Weights of a small transformer language model: 2 heads of 64 (1 for keys and values), 2547 steps.
Each number is 500 + 50 x the weight over its row's rms, rounded and kept within 0 to 999. Layers, rows and columns count from 0. Numbers have three digits each. The size before them is the row's rms in percent of the matrix's.

# gate: layer 8 MLP gate, 384x128, rms 0.0826, rows 128-194, columns 0-63
# up: layer 8 MLP up, 384x128, rms 0.0829, rows 128-194, columns 0-63
# down: layer 8 MLP down (transposed), 384x128, rms 0.0826, rows 128-193, columns 0-63
gate128 105:458506479558501512477431497521381539540429519500529462463458520487542570476562431477586484509514476449585547549513507425531464523501453521475443521341486473446501592538454515490585356456458499
up128 098:506514490580458451576440504433454513539466465525500569605531436530491499563513597492476540522494533377554473436441544495457581463492484474605501486452538565470510534455599563489565530481474454
down128 103:526488427444521504505426503544527530521505489497520475595508446472504489555512565486536537589480582521540460460506562638434549515601467513568470561480474573450557479549457477474488496469504471
gate129 083:529522511505485381557501527429510502573457592534481485529437549473389484475527432568470536519484486450522539523418404471491530507482489503452456495563607463494540541555566443455569428588474581
up129 087:490400552511577429395506501436379465489522554501605471551434535512503508394400505465510511522480500506502636473497485468530488464505562557453480562459426414520469453608532579513521477520461458
down129 088:395446622452489448532468451511515430506506530447510527551501590550421475566566427481505499418518508556529451474605540554502487447538467498505471513511506376450514514459548508428537546566563467
gate130 090:564502495449489590434550565466426549567544535497441516524500549534351528589516511520474529482455480501512493570390494481450527423503465420568462531431452502569523468473559475490583510531545601
up130 099:484451474555511551452428428558505552574490491429509400473467606518526434480495535473441464486517431485455517553473518438518387515467509536517536472507461403395523572535491404454431513538357471
down130 105:553411446525456535425606456517453495487493425488446478574533541498506503589556470461478516503439494612543485591361480459423488505572496507516500486474473518518435499527477498444520471511428553
gate131 106:484539570538522532524521480558482507423512443433496572620542503491618545581478545634481500500510614555517502550524476459500463611498498522438491528442524495519433410429539470585486590497610442
up131 110:463514530493457526483529484475516513525545493405393501621469459577522440524493475525544612480452579451538466460444512421595445567515555523502611575434519546521440454456574488415457469383608517
down131 106:514541558577509580477492518494521516567528497400481508634549458505504500505484491518509566466481616552596528483616484485465443582458536522496545594423516487495436549517540463449485537530556424
gate132 107:477512475428423519472635438537505535589501421438434487561481491481507615482542485465583450430498530490476489432396488441438430463463480569540445431433507549538411466394377514534512437414514408
up132 097:562629577509493462502531398483435481492536533503550454460570485472524486491492499465600566515492471674563514588480527416535515482487511451571536457538553500494623553426494445486471480538477543
down132 082:494467524539551468496502602547551472519463408451510549544449551534498507476535516464513502544420550473487482491487586611464507569522499488519476517513530426521478481502502519557489616503442513
gate133 098:501636570470536541506562482565399487487507495461463477474524574547431494529439610502485630514470472500528419514460512534479498470467477418449549501499485469485516638489461524482467386502532520
up133 097:592525522449476563496519603503569496413510542559463543468438503530428482500426408463491562474546447507556396421428521498498548509609526443474424491525511427410432515418517482521468520507491480
down133 102:515473472532487490519495512504405508484504599512481503495394534374549538486536487505501439607443413531560526512496543450537553533556493484580476484459470546335501446505516424559496575441477439
gate134 094:445526525494548441449481520463496470558546447514519506486444506470442477492517491490555521539438576457531548503579505482438561443447373478470529512432431487523526569543420444396570479489536423
up134 088:449423526537499588403565532475562472517598457545450470532492510505456476511511507519505570459585514525449491443475481507511464539527380438503559410452424504493503536507503512499586522511488499
down134 098:540419452530511526564520508538473489436457377499589574430425453517574477625558609453499505577523577519415560481415488429556550527441382466480474580485414489567501443511489479394581549468594525
gate135 095:515516559538599439553523505567573505556502456469437623567500471502393500497487505466540527453477458475549535440519480535525516508445525555577424463507550378603395463485471505529485514529499499
up135 092:427553479465500433541618505503377470468497510569490485449551518509499566596548602503464449422530512437563469553523528545498441583443474437522459494487556462475402416556533488495482541427491547
down135 093:440549606485491557505458549393520454483482581597438503599449470475501546530568448502507498453534477486583479458553503473475510499498575561533531437465434464521579505498456471492464517536514517
gate136 102:493493511498442480542415476508427543547532418490449449579573428501432575540585495540476523479485558434484623483531562546597487474468438435522462503494509489435544513489505518472454540483462575
up136 111:538395533554539459479506486499541405445455474445472434555533616606520438528483508536533575518506500578504486403464532632514401478442447550544601446475527481502463501515510503444478478566464476
down136 103:619548481435455468484491448566454467563448528435417413553486464466512487513484468538517437545459509397513491480481519402431448554406548542475505490484488503462554469516467524550484462468473545
gate137 100:529551511464478533459526420443434418499512499570506479456540548466477586625479519557490547453376430483459528457548459442425413507523512464421497517466525530499563486436477534550442494525535443
up137 100:566450552382440511431543527518475456535456524501483516505451508500511527546545469546383530460446449403507596502519582385570469565478480525436438492508527595537529554382567472548509530623538483
down137 096:577488462478448479528522535449506595491472649396545419493510494406585518563376536455457503467508479543464512452500407511437626488447486536486533545541513479400516447506509453487548521473502464
gate138 092:433433464423505525476491468478406551452440462511517452444525511565481472457506467564482490449495553575571387407560519436541470477500505496500565508580561418452483478451435439453573482427497601
up138 101:520419472421525527517517579507450442567497512459507512513498528406575416479576620511449510543415479411478420491491461524475549504547421518542513548529500494471479568670538568522507417597544426
down138 096:490438531512431496563536482434504572463551536484598532481542547494559490584447513435434487491550461539436467416472459550437525494551472437498475509525498488422498549429514467507497439454526532
gate139 098:550506506476526503472506537487521466534595505571458502506478409461421545501494494523492484406566492404506483501592385456582553494549485579597520417437503533604538456488538515580447519504419401
up139 100:489595566457405456506572556493505592547426603551548416443447466430475430452510532488512439583431500533580476419552449539531467515494497510518425577485492461550566410427534527497511534487538585
down139 098:546446483502438599453588562545534525512362472449560500562507503443557473511497604501574545444457528477541463406507493454453508342525458507543519513569482480489412481440478393496508433522574409
gate140 095:533544594478514669482499503465414476524464510483554482505488479395433467543546464480517485550581522585458483464558497559420454442551574502562483537484487556634554463482479433582520493569536516
up140 094:412501555471529386542545524570524456489551460463478516478550540550493432441526530541526566412536543440507506491543478443615470504433419536515470558464451564519338497535571508494527536538445489
down140 097:499444457488427496493555514484499470592546483408494528566495488536484447466428531453629487496475569495496483453537456550553516403516516525544425462446487463566548463438442468492438403497499488
gate141 112:504441488539430511368564472435505514496489594513555540482496525404420516479481553572486470464441421487498569604477523467544428460473539469537459449483485573543574518524552460414573500496504607
up141 109:513470488553493568538515476542549491442459529521457538595419461537505534514427366485531509462576496545393440466492500399515551544474477457510601454397518445441506508496483544520468444492449509
down141 107:508473433418453521561525508465567543443437445499482580494518532499590548551366470452542479563489548557497564496431483455482457560473484521570506473449549514564476471451493457549455554539501397
gate142 105:490517528599545489414526505447458497554424547476490486531506509555453597487485541502491504450488473405546571514517444610477551580547564487498515496456488560533523553529514471405502431513471537
up142 100:476535430528509549480452488533510488557499458448487449444520491483539528499473424449549418559522503478414455500406538383463500422405513488505581514457583464520344472468566484592501524627556442
down142 102:532480529513537461437520577528494475575490567492535505448368433482444502542461480535484558471504455450587490513391479416596479495501545510476533494470494459471517520554446489593401562481483437
gate143 146:525517465524515531481583611521497482547473484510465549534501423520510542481543510589522574369423406521388574507544590520506583525478606461494446519521554535538441470542516569461481511514488463
up143 122:442523559582477613460462499490530437512475449622506551469425413521472549524586482488460490433546507493521509478535479536602630553540527504474581454502510476556457503538510540507447574544517513
down143 110:481453544455532566478601547478492473467551553504459484564571531561560613526448545486470557419514506551464411546564518446542512490409595531441454540482460497466506483522486500479531460531578499
gate144 096:406488616472480424526564487492509570468476472490475502478483369476396552496486521540430470512505465495492438560483528536448403494534433448503534556400434479586458476499473469512398598490518483
up144 095:375560419536544566596479478440556466513459460451521503492542544492472562385468508431470447458528430501492524567394520546496489427453547530524501565576621366532483451488544528571490483460480455
down144 095:463596510445493463522503550453531441581508459524460492495532521397451554487564476511580630464528548384422489417533511549362469430522550541498495416447519481473517501468498509517503454460540465
gate145 105:479520547494583536556386412539482515476467457478597549551561524436476403503447400515503551530551430534502465498484524532448483484498481478430567536551503416536552453449473511541522491493505499
up145 099:540481465437579471538537413531459461527522499575539534467527526387495489427549548579616438488551519503573492486381484486554450484507544429562521520544494496520492519509452558481516472525504599
down145 097:429470496445483502474566520523496457513471488583440429497507490541536559408598514522492551542520395472523486549499552558544522503494487431460623423456532534479503502493486648549435567470508484
gate146 111:550577481511523503541553415486520543456461565459475560485534504482466565460457446576466524461571596424541604565444542466519519511518518561558355531447525557503498410547468520525437450469545445
up146 104:555535409516456458485539499427487502441437507427514589584474445446570509521482475604456501618553422477541413487482502580467500519489506397453430557488484422457460571427469423384491601512489431
down146 103:466527520508479434504524516446413469464616584473492546628634475413505576609497442465525550418480483470473599528481383475440458512535473535486474596401460426471548477522431379474461557517527455
gate147 108:555482552439574484497563518397531482445504611519540478617522543515442586451488465461470413578474479530549537517524518521512415473552556502481495439543543504560503477412394473578497525491589553
up147 109:545475622432494518473552571510443530497462425569521499479458492387471493431522539480494521549502471539442571507535533499479554497447467511492510475551491518466576486452499412526569519580445541
down147 104:459552511635459544450513411428446491548413432488517521511571426447484522543398511501522535505528476549542561520496432409399578497464464488545573473590555501489522479495527552465481449540399484
gate148 091:596547547531464590503523418467460490523552558493548512513614456525471398510490456529527588541486478445512417413453451580474487496467440432524494416401503537398525535463522475406476498441573524
up148 088:517532514403486457521448505595533508524400483523478458412530514499471508503538500536491527463568482526510641375426559474508544553417509448402553528537432436518526460449480354439473501498456529
down148 095:557499478477457505476543446539498599474501497440606462466413498574496558538535524474509446559427551570513575574530529427411568539473445498406464512499546556514430592514507392514477452509518415
gate149 097:554509622452515442563505521647488505422468471523502490548419488509482441560587587533541468476479580531529480499429562445547502422469604443597492488420537483512534548530490460455565491507503451
up149 103:530497544471538538473613582495505472415429484458582590559487570515521493478575388516496461508507435474446479507495540444525444565591573518519566495508521460520540556369531537525494564510432559
down149 097:505474502469540506473402419411413554469554499526492553476524557470502568467477519511499468438433479438574495511512501580499495563470464461441523511470550507426490563592441641611497498486531447
gate150 097:456462466546518553433556468500447561489433433476438522552474454489513494530579543546503528520497563509536540510471485444599431543461475601461481442510445420524457402468501443407469567569543522
up150 100:499409490493411525469556489408506478580484568483522499485576554474508527473516489449447495507508479545541513517458484560486549525478533433446487492553520548518459596551493634473467493418514532
down150 085:478507534567485573489448530447496593457519478582493509503529562481533459626469508421500501558512575515439509429639493423515484444447492518468421487423474488558523443519512379498445506472483487
gate151 097:470567465535457498544506582538504526491497488483416429565559460493617586579531489394452491420441495564590450507593493563480436482498500594457520462435395436511436453455600484493594351473510548
up151 093:495491514458515551482457498414503432539514470397493538454564498528506458440587570564632531547419503547446478467553526532542568504580363468413516538562528479529568490476408432500391518618467502
down151 100:466542462394504610547396450343512544534463450428507527426460532477537478525535561528534647456421526511483468517532444558553466401439477505511473524518464521526517478520516532512525520504511399
gate152 092:458611415582492535558514511461554495514519556498424537446464524510488483510396473602527535469434530448482498552527513480525453535417457482564499482533533452477517452467559493526584510540526526
up152 105:526542481563502528512566529483441468512494456523514499466545501469497540434501477554453430468588510500497443465515404482625551518506500527434456496600599428504522469477499465479484499488425509
down152 100:552531581515536529508524492417518443562525541570461565517433573410491551531545485445488434362551505445530475518536456483488531525497566575474503505542583372568503455406467494537512597497492501
gate153 108:509533577578505591494539507478523467425362450383454491562537510482492491510512420532463560412408601532492457440515423442564484521505457506433520549457467496544422510473561414441507565388505504
up153 110:486521509445541546550560420594479563439493509352457518579571532488516529552520518508520516531535621517521516522565476437548412532502442517453513528421492507467496460469449533554496530405584474
down153 095:526514458569447497538434384541488536461493521363476397522526519559491484484466503513567469585469526434545441440520507505521427503430543541510550459455430492428564538460417500544552533418503577
gate154 106:541508603473430567499482553461458543605494520428504516403465593403542491531482486491520597472513442542557393435439433483527481527560478566401485507612530480483514495473509455451520455510491486
up154 099:476398547540396503538494543474576527542433484479440565449517593384477521474597450473461568445506497474549508471496468525507532550556504547477476502518538545464452513558535512477474498527509526
down154 100:515509516478518476462524538498437505386638471480549487586508464470565551517497494511529508453472512536568507516548503425480507547421500426475508528540480630439531451489478484494500570451535517
gate155 112:549498508469491531508487502424519505425469467448495502511467546409513482407471443602474496492415434433555494538508499546457511463479505528488479572527497507488430524530520534407466469454484428
up155 096:594464488574487544541483525471573506459513403494460463383378466524598498538529548537505440521492462535489468522456514474482488503444449557519525444568481526586404577542507392421531491534554589
down155 098:490385583476504520478491508471563458491535413433444502408554549557468473502551541541481607501398599532406441458513462435521450537393469532456527450533528413477548524560501525546576484598465532
gate156 093:470582491580493500493536616532432588461456439420440469496402573444472451511539500538433514518543443486543520579426493422488509556488450460514479489485519549511439653503524509358514479488532489
up156 094:572540434497469441457446521499466503586524476505480502549527535499468504491531412416510439612549424532452614557523518508443538545565498399496502562517528509517552582577506447449519485458466565
down156 100:505493471590442405509492521456432450515479535526505447375530482514486478479544431503514467527528475514543507585503439491416517459589510445454553471533491540521560521649502453558486489468497507
gate157 095:556491582510491465531573509522469460474439459469486553504527508394504536526454611456577498393525575471492506412492653419523471416482524511501514521494507543549484453539519571460502540587598543
up157 091:527483498530526412526501517487463407471444527448535447477436531410515570508492497466560604475422491531455450423599675431434390490555534481426562516523493415582525443504582514475534515532440455
down157 097:531518474458516504551512423381449423523442451501481521504484460472530520486495470510540478620382429569442524449407454413549484542479489417495512488529598467516542533453485448617407445494481510
gate158 100:477445461499498484572596459439536536455466523471468510564477564488559500522594425556506468445515494517470532497546468439450586467415492616466532454498486541425478474552455476538508523604551500
up158 100:484584502500478506494453501555563470510492458566524461482549521555496503526568508511542520491473460490480590486478521609464510434618460593500518502491485468452442503498512509445424590518535498
down158 100:397553489575474470444458497591507411545489443505505531507507569498434553522525552478571521477484540577483519460458425509496443398500506542452551475502574521455472563504435422401444495492500472
gate159 101:487528431465514498536553463468506441529392467464545461474540451507553553584459495470513560497501463551503592516517596549433513445506617529550532513468575488506474529526449472549492513559460515
up159 102:487465484460482567474487510532553552511499521513603545532415562517459385555534454480575439497518524446559499499528489427567509486456514493527470435477479599506501436545537503387529483456495581
down159 099:590514539470489462597494534588538548542520418485607560523484547512561472474530583494517525441566504504500521530479572454446496442565491483549430514454556375520497589541535495469460444400563599
gate160 095:529493446520498473477499473532508518495621583439396501485532562540499489432476402472537418519542475582509583431431449468454491458516516528467512504467443500562549557612543528520497397545548420
up160 092:527494574466533533566517446529506506433445445443509525459446541475419510447432448391430456428495423496492445533554433404569485461425419455456603567568402618508457445462533556455547423527549616
down160 092:446536491469517525452485591470494425472523470485484510543544486487525432460476420556519458450536368546452498464494464514562424453457581491564483566455500610534498531447515503505481560544455416
gate161 109:533535492524597497536560544403539473492497494521560513543526434526590533545535513517424490372418471525545499549562520481518483495580471440460487476490487546541470517464558442491508474481571553
up161 101:514462437524475570487507578490516476488498483549524493569538496543528470438440493536526447509559430393440534556481473462448517481507559442545470443405551519615508442525482404491497533547565564
down161 106:481611525416547434420503535436504505458486489474483506512505443452521611513525604509533555497434445439529504518510574575443504472484532489598537518540469501559632454534488546466541532571470443
gate162 092:462516417488514534567464518600501522417485509511515605528542451497511545605466465523623520490523493488511453534458477485546435500490517506549626410518498497471462553465555566488513518410460598
up162 088:549499516477512574627460477594520593455486497501497518494489498507510498558496536510500458555508482506416442507492439511525511564505522497551593378442506448434498458463554567416478429466519483
down162 091:414507562461443483446485487499426473491597495422502431516523431510553512509423537570413496454453536573463516524401579571420475586477486457426501456538565504449496555586534496418496472588484521
gate163 104:486557536597518450493425547436566521558469436452437583512529486476476469514532557417441484568468462598508614492527444461478512606526493464475506490501504472508514470574473464400492541474632583
up163 099:576463499520404530540481485460516475564477479552476510525500426511482526459597515519584526526481551414445500526464524510508548450517534545590549509471570576463534561505610591517537552571438522
down163 103:441471543537491442567511502490475475493529459355551533499508588471569516546560590574501473527461507509493485366523518469488554528477428524502483450481462518536480589462583550539516490508480402
gate164 099:516491564497444480549524519588517381480436501526516524464548481495456506521413392560515554462535484481539540553595532434504550419546538500487585425475443555470538499481524417523421418481504526
up164 102:562569583499501455502570462521487484463499529569389483497562607407487425550509460523499550455571497440550442501439504354518433494454408518516453472607472494505546486486513480482470437466555540
down164 091:493443487549527552578543595558459441482440487526578574500516522495512514509417494485571467547474441506531433505513439513473532393558571587450519456439538473401556528474497559515412532534461620
gate165 101:474460553373480552530496461425510480554405537495410438504465522446496447605524457463493517552542493508379538540358529437352440538461501616554526496513543487465504448503418460511450543586467552
up165 098:474471551488468475509555460559480511427522509433520486534427531477496549472570504454483491491532503528393458469318495527457491559487433568503543544534524467486489421405396534578466481527551432
down165 099:498585495522536420475561433553503533559550508433565566476558465514463489449488493634535481505433493585565430410511512511625599466479501400516512503518511548545496492553600414499491474411503461
gate166 102:450597449600571461524479515565506498462558564422381572529497496525381451511457434521442510474521411504515468427492471429545445360541512437486462481498502584562552492551477489632489521570501517
up166 107:468493498514496478523582494430464576534437541523414494576430477464537494553481514512484487524537583459525392498555470531493487362587505467482505498455473518547444479467498532575512569574526543
down166 101:557534470478538418474470541540500475585587461477534546531525470561491382413498480535383474522478466510451460528534471388437604423446499522541519479536494489526441452477379516490513444607520503
gate167 111:505484519501519546509478494492486518533453561458514523607603499536539588430518508485525488576502448535552402465432510490492478456434430523504533551526560559569568515538441471507553595453505501
up167 104:559524442532466440501486601455522486437430432453511539534559490527425572514452423533380539503498449510540596544514418500528534492550627540482427445473489552479427475446442471520491510532496461
down167 110:456569495395517525519474520621578489487505489465569470483481559515423583416618363497497529438432464556514482520568502548500594478494536424502543481461482456540444500526500576477502523497459488
gate168 088:430526562529508465573496406473516445548446467519490433569459443522535492572427462520528428498490529568600487496552510428457423559522452523430447476487454517464500473532482503519541560559534486
up168 086:522456522585490479532541510538534466495527449506538435519553505505601499573507555523500480503611570536573541523472529456515537487451414590518555430525463427441521497562462496544523461444558565
down168 093:475541465482392414504590390579381553542506519565502550501438539468537525469432463503485496466552532495492453477473511476532447486426526472502537529383513573525448491616535511557416537467448503
gate169 091:458523557498515346402476492441485553552423566533520421537398513529549473469521583596475506464494431465451569428542487483458541517461526429521551538592563577515425528462474564527545547556545460
up169 100:465489430495562620563436543463561509459558474497477535445536435419554460455547435509467483505571521519541535513448583464506488557548537490526409458471458479383510394479497434479492443397520489
down169 103:445441459437513451507423543404453491507417478428546499512473511437520402591625489543411488542591523465483518484542476443506393572506523586541500455466433394490516492524512446525428469506527475
gate170 087:505453480460473506487519621559469482418585468456490540531557465474567428512463454588499493542515604484584484498460507485536584426417478483425513497421514522530466551424507484394529567504463463
up170 107:468427545434496485528572554518493478446486447498544586500440517462508469437502419548484538490514547443525530424426488489549523455431515476439472439498468520572453527382569465456461541524510436
down170 089:526522544541395496497459428492473530487500524629513412533493512527512531455541591463492458522463476513468494552499456510472376542576524495647439504491507517377520510583520529575499471520485575
gate171 099:470504464572494488472513499507536555502440649434501550504499587501427513515523463435455516489609502449503557412610472511526530537566479514416510477533486565611472481517571565391560572488490450
up171 100:470503501515545515490521494440495490416520562487573482582600517522518507449524463511528469523486445500503536426572466577524537562526472548552559448494408490485527488487475552458532602561455402
down171 107:428545513530518446529495526546656523509472504501487444437564518587529456486478471449500496543437576554526520452486470512532494506567420454574527435479447474526441510448431480469507437381410476
gate172 093:569485560502461592584478481408515507481560533564476401530558497548468522607385521516503426450548508559428508532519440430436488544510466560574503440492494545504503538542602481487475457523441429
up172 098:501539433538481501464442555510557455508598480548580507584591538530532431466517500420480507475499525623455535554597502532507589499492520541525395528501572595546526496570510496422436520554495450
down172 099:544537447594549509511519467578539426528509468514564507589550516537508450540587510455512601543513413536493411588520519553468589619485556490536474530525506542579528444563440577527486429453551439
gate173 117:529475511541480490501558465525458511519407559476426571611472496501483473438431477495475486471514515437476377519527591486479510435503495472372513545461498568569481538579450477521539504525527514
up173 109:515466457485532502486457605443451584447510493470504561611537498504544540525625557567518534542478546424414495551494536445495543492531514466486515633512391499492406424433441538467480515475512507
down173 113:545521436427494519599500537474482519410556551568486437514525516554455597475551491513557485504497548491475464475470509455529417498505469490552528508649392517518515470491535499543538602536490406
gate174 102:502541481537448487555598472439489439589483588441419531447533464513409548493487506504408564436493529506500488563586518630605484457479538448418553513391525531496538564492434471511432411502515473
up174 104:471544484508538404469504480499520510455463517560506382482539517465555491521596508547574550538530473496532492492563566487411532561407568468533489542493536426566469472478447483409597581496493552
down174 110:561493534503475435496442532443365626605468439476499382452483491437473548489527547487607516569474511482464563500524541567465500511546578460578504486556441528506483513581391503518434561472505440
gate175 093:466470482558541578486503529468584466506612513467353534596506451436597586545551498450494571510502459470512478488486520552516456568450503576541557582412531408483540452476515500428439445380578524
up175 099:562515517512593529454624519520520417481422451512535509485508489587595482530556497577362476423520570563507475476565419471511434546436537527426526475521526455433566536455473477502581512549477385
down175 098:459529455509514529513492496506544500492467553503429440609547520477454496458519503487503463417544497513541477494436531511514440521516569567509527528391378533535516608462496449510517476470526465
gate176 100:485535502506485477520512410581434502434483539540476527559468531486519528560435500542470472573523523446526517462530538485557509554502439597580382580528555459490428554502535398544503523494629440
up176 098:464463443623535505456513530529449547546516504495516479512493527456450395409529559547460525499444482486468502480563562506459489512441521469496483556504530553529555520476448482511617480397447553
down176 098:518519395565503623534559490491465472458529587526548584444439577521532516486505512520528590571459466517457599497467515542599508531504442514554456519484526442553473369505507539475443536482551358
gate177 109:483486489619472474485550449509557516488424431537481531542455480480414504504474422555409490397563408444474470549432488466546493605428537539501528582554528364478491523480572517518561521510453498
up177 103:552417468548483476544520519500515467505534570506467511576546479505542515502562451478511589549518592445456419499540471482528462465537479504436483402501471452478508469496393421526476473485521391
down177 096:440457516508449498421519464516511457535346505491511496529515420536504516595448544475454442409426439453516541466498390484621623552445494530526466584498602496532465503542549542494529542544457498
gate178 098:424462446463399476534547503451550498543536468494526462461577490510558537467426514475474478556554565527544430516497593557475406427511567456403631523517486442576525482467448550492468466523464493
up178 092:505535499543530496526478479488518514463610539489482524514483430541502501542608426506494551476539609484506507575493481510488448447508591517469458524606508452551575513446529489598483428519475494
down178 096:564540490514450428486541459551426560442416576489467471550489558454469605524536514464516534539432396510435538480427541487478478488472514510583452535494495526409533455500527387494456459556463534
gate179 108:553450530477525490526478471513594485410474429481431529537494488510464501514388407478462532550505407488477560394462515404460410530486506516492442501478368534521439575451519418495483461502529511
up179 105:576434521494462426527474457511520448574497514560523537446488518519488431537457408436488528510517454417479569466473514506413496559482448417445487551542437530495430661554480443503443571494512502
down179 096:623520411542467504496471497646539542582461471520536496433486497597523484482568594512474444475514627550497496545469474532592495554470492521558505463538498468459446517516517401510504548535495534
gate180 100:556502549530490489490439553519543593528414476533598513478497428543523517551487482485434513545513507515460521437499607394459468446487540426437519484457563490527433574446566473581509520592423520
up180 094:573541566534397529371476575487507564475391525578614502510541538527498494539546526505558480543423574506464467520656488528468525520527556492561469430462408610495490425479519514471574503542388538
down180 097:512471504471544494464538433432523458511490607465412557429461563470423487485464533500567525537503474469565441535474502457545507504441378553525505462596489495529550446501408472456467403436557577
gate181 106:487505556422628413417472498516492427476440593485502472551546472478512509577469544529494422478524494573510549560559532590479497516481574554610534496459493444507553508439547472465499385527446429
up181 103:553571452504576631455460488545564507450441475499458525497600509465490442464447522496621457571483437494559559545564434445454479470521511495483535407392480536566492531478496491461404517529470452
down181 106:507515447446414530604472475538675559524454437528554511495556488494542495526509446559563549528464432592505459478565458485499524527458536493424546515534478587490531475466431491555433492465561538
gate182 102:491467487496529547595463477471376572452514595540534440577508612570520558543550477478508536504490618574450564449550487556485453462480482392502504411514512525503427549499489481487486484539373435
up182 096:504463478475464464511409546497438519544447514498493459429511576494450531510431600428505507474518527422510468554493470470510591577531571444513506463422556519572566550487450492487560427560407498
down182 100:586499533529436605485569485511419478498482515532561488521627562497595630556460525435501399447413448450545487569538510472474478511451516521527472418555424460483552491540425493483569510528576468
gate183 097:533519496518547479468484565511516531513457592495487498535563461460482570461636543404517571448386564466494518564503412562565491432461559488553509465480516537566506453559581482587547548602510489
up183 109:553571397548404481545508482626487587498538420441430491474523534470515474555499515464464522508546404472447478474428549545454403527436419483465514495552497557524574507570401468475439481430480605
down183 110:413500446628431525462506438482533508564505497443537501475545574482453590526487497466498562381414511552564432499553489553474503417543509481498487460511491507485469408497543444519475421409549553
gate184 103:464426497496419586429535393563573522450514522540545474475538557513584534367500408494453434534542439522558451442495430482529512459530499521377514488471513495557493481471437495484601424613505497
up184 102:437478541548482466484523483587476486409453497540500432491381548433557474523541468469458568554559475573540523542572543441475492394445506484453540518416593460486441473471491490562490355577509509
down184 103:484546417509447507580482522524465575595540463431544488504572510447491525505526556532503536433554580474569452498535498524501477675555505460601482423489505524494495480467558466566490518531483483
gate185 098:535495501541476532453461528511417457489528502501513506486520513488442505532509538529573512584472427583607558555442452398490420457517504555521492559527440572412471481465558431547534582445541517
up185 098:406525607487476512475564485432620460479572488516519526483605473520606394520555470579555499598515510418493523444469491570471408544566475546514504487511517448548469519522451402583574464485455462
down185 099:501421500503482446491427474583561540542475538527595559488539464495503481432423491410488495508500519489480529507498527492493463435492463466422480459477493540498464548551528416469645510446437554
gate186 092:504566574477537471513521545580490491552545417484512559506495548538421462525412554483467475495535518493586483432470425524606496453518518474428548464513552529482523449527480492547473477523564517
up186 093:466558572478570520437565469564416503564509460442454472454528509513420443470515481506480430622595447479571520527552416536542517555520464452544500480440514506532507498564464424485605462479485469
down186 094:572539495546479481528477507410520505495478519450592463462544496424529514474563482542518552463438579436500482518488589428523434497545502481435554487456560494512470529452542449541482495500465511
gate187 107:459493529530469575484534461483506503473541474567502466458437506483453567543506424466490497480471404504529533433548449496566563475627529486435430546578556530555468464539590454555461508553412598
up187 103:548538524528474523523526505540499605420483560530478517399466496445525544490562619467524488563466489416432506540566589468488507583480551540455547447497475475416450479510531523435451536510508516
down187 106:559552550399513446434470483495550551457600423490495564492485522494448505472537558546498601549448562500510475499487496526463401438420455562518560467504441455409632512515449538475520503471574501
gate188 094:441484488492531481461530568493568502500443523555481529449462474432470458487547440463476517468536390553472581557574466541513479568509471523557502630533407541505427539597478417488486479486464508
up188 110:497515451386537475451433394514450542426542438448497561478499569516535474389452565462447536549536490451481489480496547542436386518572525437481449523465403495486564491442505493441488470472524508
down188 110:461439460513511483515535438498447564443621507422527467556523534502592516491526596474444549472552549577558480501441522520396437478529442525539582493453420499467535489501419496532551514357461396
gate189 097:537421527548544526498488417508480521522481561399601484530594465440471429553563477414467573457432603504516560577478483530524465494437579465485580397497519499447480470528486406436440559515395458
up189 100:552532505472527511551493443499435553450485527546427485531503543466548506545552481468509474480492502538487512524514598534543579534525515473568481420520540540635595471479510471525538412488449520
down189 101:518490487459481463496583441465493410384419548503543544432451455560546524540490436479474474552414517572502593526530496531497472488473541459528484522438516518556460421470517483422431517550472440
gate190 107:500522510455439540473455599531515420592544527465480386535518526411425494516529528461556450474483520449534556492433481456531468426486498446541508503527506469497501438554528576439480435521560403
up190 101:487467464484465412423447449446503499445559490520573503547574563467430516498422494393526497480507537495516373498569461459475390439525544552377413478507441541496453427503505541533569486521578490
down190 104:491437525423469514480532524466569363511498559463483438519548484541539623538591537496466444403476542457497478541473539482420506519592513527513510457500503542436434404525537531421548451458543427
gate191 099:568460477527392453519570590489447572498576536536538510462508399496503423439576545475552540555586481450450466473573593492524475480476545562524535559533538478471414499568501476444515456516559457
up191 099:595539456508437515501487502482486466471546574502482496507480456423485394432512446399562522528422544573563489458520596467514491540451432455496390501467567420426498455531482519483473539456494451
down191 104:580439509438443495501571627466438495525595547597432582440493457411555482539442536497427501565596477474487455482551565422427517569449550470516521512503605393478420537592487510499484388541525467
gate192 098:512564473474481529456444445562621394499526446435490433457576494543567416547526452528554453468493529517470500489613523506486404538533552457553497482469458519471437495493507501496437512579506456
up192 096:450484479484504468503423503429460558465478585519453533562494529592588526477479545495562525523510438459500545544590465465484525543463563517566575504493497477514469386508597506547499546522494497
down192 097:504565470496526469412482601498536479522521462521543460476573454509634435582439409555475516462449560485497585490536527446534401559546551498539478495465439484646475566560484474487400456516539550
gate193 093:511523497493575514506465520486512567525511620551519428450553519379435474563393516482513389512499525494493517463491488523474530547541545540493529580401550547562441539524424513464513485484488590
up193 096:589440508470536445507447465410497491537518426502509483557581552586501518456524515445462602453504542587476468570485511581468530420395574537513429463511506495447479477462634475495530483470516482
down193 100:493505518513540523498486419482562458480520368470484547498509536529529466541509505573464564488518502455434482482503452501513564454419484519442496377457567436417554516491530567523528535452533546
gate194 090:579539416605555467495486432569517529556461493494391502451461394509518499443553456529485535539472510573451567480504474541541491529459565420455413441459477417481496472419539459426470519566528509
up194 092:526540504428507542485508624579506411498530549517456403456557513426495391452573515491553474513509457540505412578486552519545493536557519575583403544517508553448487461570494562504454461567521512